Each number is 128 + 32 x the weight over its row's rms, rounded and kept within 0 to 255. Layers, rows and columns count from 0. Numbers have three digits each. The size before them is the row's rms in percent of the matrix's.

# layer 5 MLP gate, 512x256, rms 0.162, rows 456-463, columns 128-255
099:116096181148102166160124075150111119082148152126115108096066115126078123116100122144129133091119145139135155123123111103118182138125132105083095120112206056137129162090083140173112198154122104158127119110176138107143140174179137119161072114124126129119181099153103136166114120099195133064105064122160141152183116120119154097133166139106103065070110150145148088065151128084129078151181
093:143157116137152143170104111106155075132101129127100093141139146121139100130109098169125156081109039130152146147102096076133079104129118189142112073061143052112163143121097135120201124108167141130105111167123168062161140099142151133171085119140120061148073087074124119144108141165051082130162142124109128151059091121129190126188114099178122146139088167097072166105124105068158110127157
107:118190113147093167139157102109143117056127162129116140134170174100105119137162071118170140116094140148140126071085137122128150175110152158104162158117128133117092055107089092144134100128173093099115153162087119106150174120125078136078087130074121124093085132172155113110075137176149105173114147135157163121117172100158162160155144109142166171092090117169187095127163077088110067136110
094:173190155091137124164124121107061092111089135135134069162067106076124154118141141143165076104190135169133082127135166129134169132101135150145045141157084172091123106092130086074091157092096129146116137149089081111086133134092120108131166075147165092174104133195183083125138192119136161173123116125107070112163127157166117141135227110123120115141135117106114131147133092162124146140130
097:151165177119127157102162118156092107122114138133072162071131183105137133158138099109156077165089113113116121054141085123125148125114126155149066151120150121087117148142146123073130139172137081119156151101174129162094108152138091100149069102112147161179145169133119104135131186058100129137146139111098117158157155147122082161177144187072113143112114163140106126147112132168159160103133
103:118130140143144128105115180115176072172121142131133072152091137141040135100107131111110035083172194158060108131168160146132085133146075124122093105151131132082133054128094118112145180161135098143190130126144113070111095092094143142127128130105115124150123120197167096124112124101137171134137151202143115166112125099073101106167072128159113134086135163112111178155151126168128167134177
091:105160149127164165253133191133206116069108145171131078126155196141136084177127136097147105186118114103159051104119122091123135132077133143130144153054116135137090159133115132082084131094069125160053100085138091148182094142148142144153133146156109130127064135092115146165141090147130117140127162131134137124082133192203071095084141107174119103184160135091133180127125145131109085184130
095:188135130138141167122111107125152112135110154176135085106053142097152165162090102166107129114145132182122142184164137119189158127135128095085080112147180114148158156130160065093103156093164111157108160082110161124126099141125152127110171110123129122179129036165073148185148122130156070077155115115199128164164181108132126121083152150063156148074119138170141107123093147154107113119129
# layer 5 MLP up, 512x256, rms 0.165, rows 456-462, columns 128-255
096:122109132159052145145136102097065126123137097135166121153184155124166108108136148199125134146114065086170130130208166136118140123101140117209129151114124164136164110158144117176118138117134086112153105110159112086102154088123130087161054113143154083110155157109064145157134120073119128124189090162156155084129088076154104082117071105151128094087145137115159106101123101135179140167096
098:130123123100145102129104081155155089088123183103164124126113116073123111165122086193083090135102111126087155129142167087131105114176175203126088087081081123115064174082065133160076129145064127091149230147129130110162138151121125124137101147106137108118071139127140109161187148170107099106137054147119133119172154121117135170117157113122106120150082094116116098125098103091183109206127
098:092132138105074094125080120072143127118148146143170159099148160142139102149126177176120108158154123093059177130129176151039182140174119105121098062059221097084160147124125148096100104125136130096189123121107136073130112148137128149179126128138128120129143126105063038139114121093132083152046121096169185107125167140083175105115155134181160143126116124091103198122084128153119129119116
093:081098116182111197122114167167155217121133099082131141108172081174144216164127161118118141103056114137166104118147147141103075099141099139115206134118091175124151102133076155149179082051145189142138104099134142146176106153154116137205164139108125103117135109126127172160125112141082136096121117088140129120116213179106134094099132127105109092145093103142123148107112145149130152102154
097:135127105126182168144098175150137164109162096092112156123107128101082136161141158109133118133145161104094132074123125133119183150097130145096180115086119129112131067124143118069087125142155105140132056071144149122166152129097132182082133155138052141116124205146102091129127147129151047122132120136152081095168186186108126137140139089146106137115124130143092079026170154121133091173130
104:115102131083107142114129150191173134155139109187152083079150099118098110106115147128184135071197131095106139135157057143125114104176154124147077114214079110128136140041158135118134179127143128151181128125174156161153061073124132072104168092115135043128182122112127125095174093138064113096114058106136123111137083156054153180143081087155124141178145076097094125166143134113207122107099
095:116130131125136083166118092131146087126150126164106191149100109120220114152131123129108131110141139129200180125140142108143104121122109102135114144168157123107150088149130124167169123133116080196139078143097127105106126100159121103101109074091140117096076115148081130115142089173183085117059164185148108167135129135133173138148071104129183159156049118130111085080123105113152140100144
# layer 5 MLP down (transposed), 512x256, rms 0.16, rows 456-462, columns 128-255
097:100051102149145108136108072159100161137097123152130107109107200152148114222107130142104130149128110120141148098110140121090117090160137084123105060130153158087177121062104121112154093091142149141195115109203119165144138124127114152175089097143146057073133188133133179093106137116122172107092058094175151150089134079106126155154121138166074094082125143124175084122134179144161115140118
106:127103109114129120167135119148152113173119135126132103100108164146127125121114085142101109108092058176119160154122115149156113089137135147130145125106110094123082148117152179094151141101133141120131141143167145115132128138154094159121017111113111080137122152111151120110127137163121129094137113142172123142131121107114145146143137111154000117141142135156141163127133155111136106155132
101:127144143047128079159097108150167154163215163114157081137098096166140138166146109155067110129154115085130135127153116120177131144141161094127136103166190168129139129131145126102144102087169116138151106168090082083114142150135131135128111133165134139115096075068067100106112193064195130152119086106128103128167160123083122151116112153118171140120112173083071127120180106178168111104124
097:145125061128139132090124191135167130107135124129137103128092143149147138147097077141091091141158180096181136077098185112143095110141147153108152110136046141096164091120086160115182145077107126123136118140108180099167184138150159135146092067072149085146125154124149117178119128064150119124126105122120132129108141142095165170109160102131188127156098116104115160119138193197158130128134
098:123117182151150155175112121163086128117136191113125117149112184103127181063131112149143078082076078131145139141110155072137101160103089147139108151104089119079155138135144140047115094087131175105131122134150108138116141054187191165136185122131087076107164172092136104114137055161121154094114108194081089088112111056144099102102119089122072151120093108112135158136136118171160154148136
101:087142180122130135146126082110126105137126166066179072166165155138078182122140126123148083118148153123113168141131092090120130144123125112107155123150139105143066142131145137185129190093109084127180127142193153115156129085142169094054145106130061161157150131119125161133182106174153069137143091133122164124086151153076164124145065108208122105122100145143128127097171140109148126163136
098:067072116150184113236129114144129112084113054134130117130153120076128170103141145098134133121168160154076073108124143099159104113127090108126037088126126072142108148091156061122115190108110100117113168148126105087131093160127170063108129092098056101145106123098103104129108137164113146088158170193131127141093074131132131096096161202096221161150118157159118101137134148137142144077105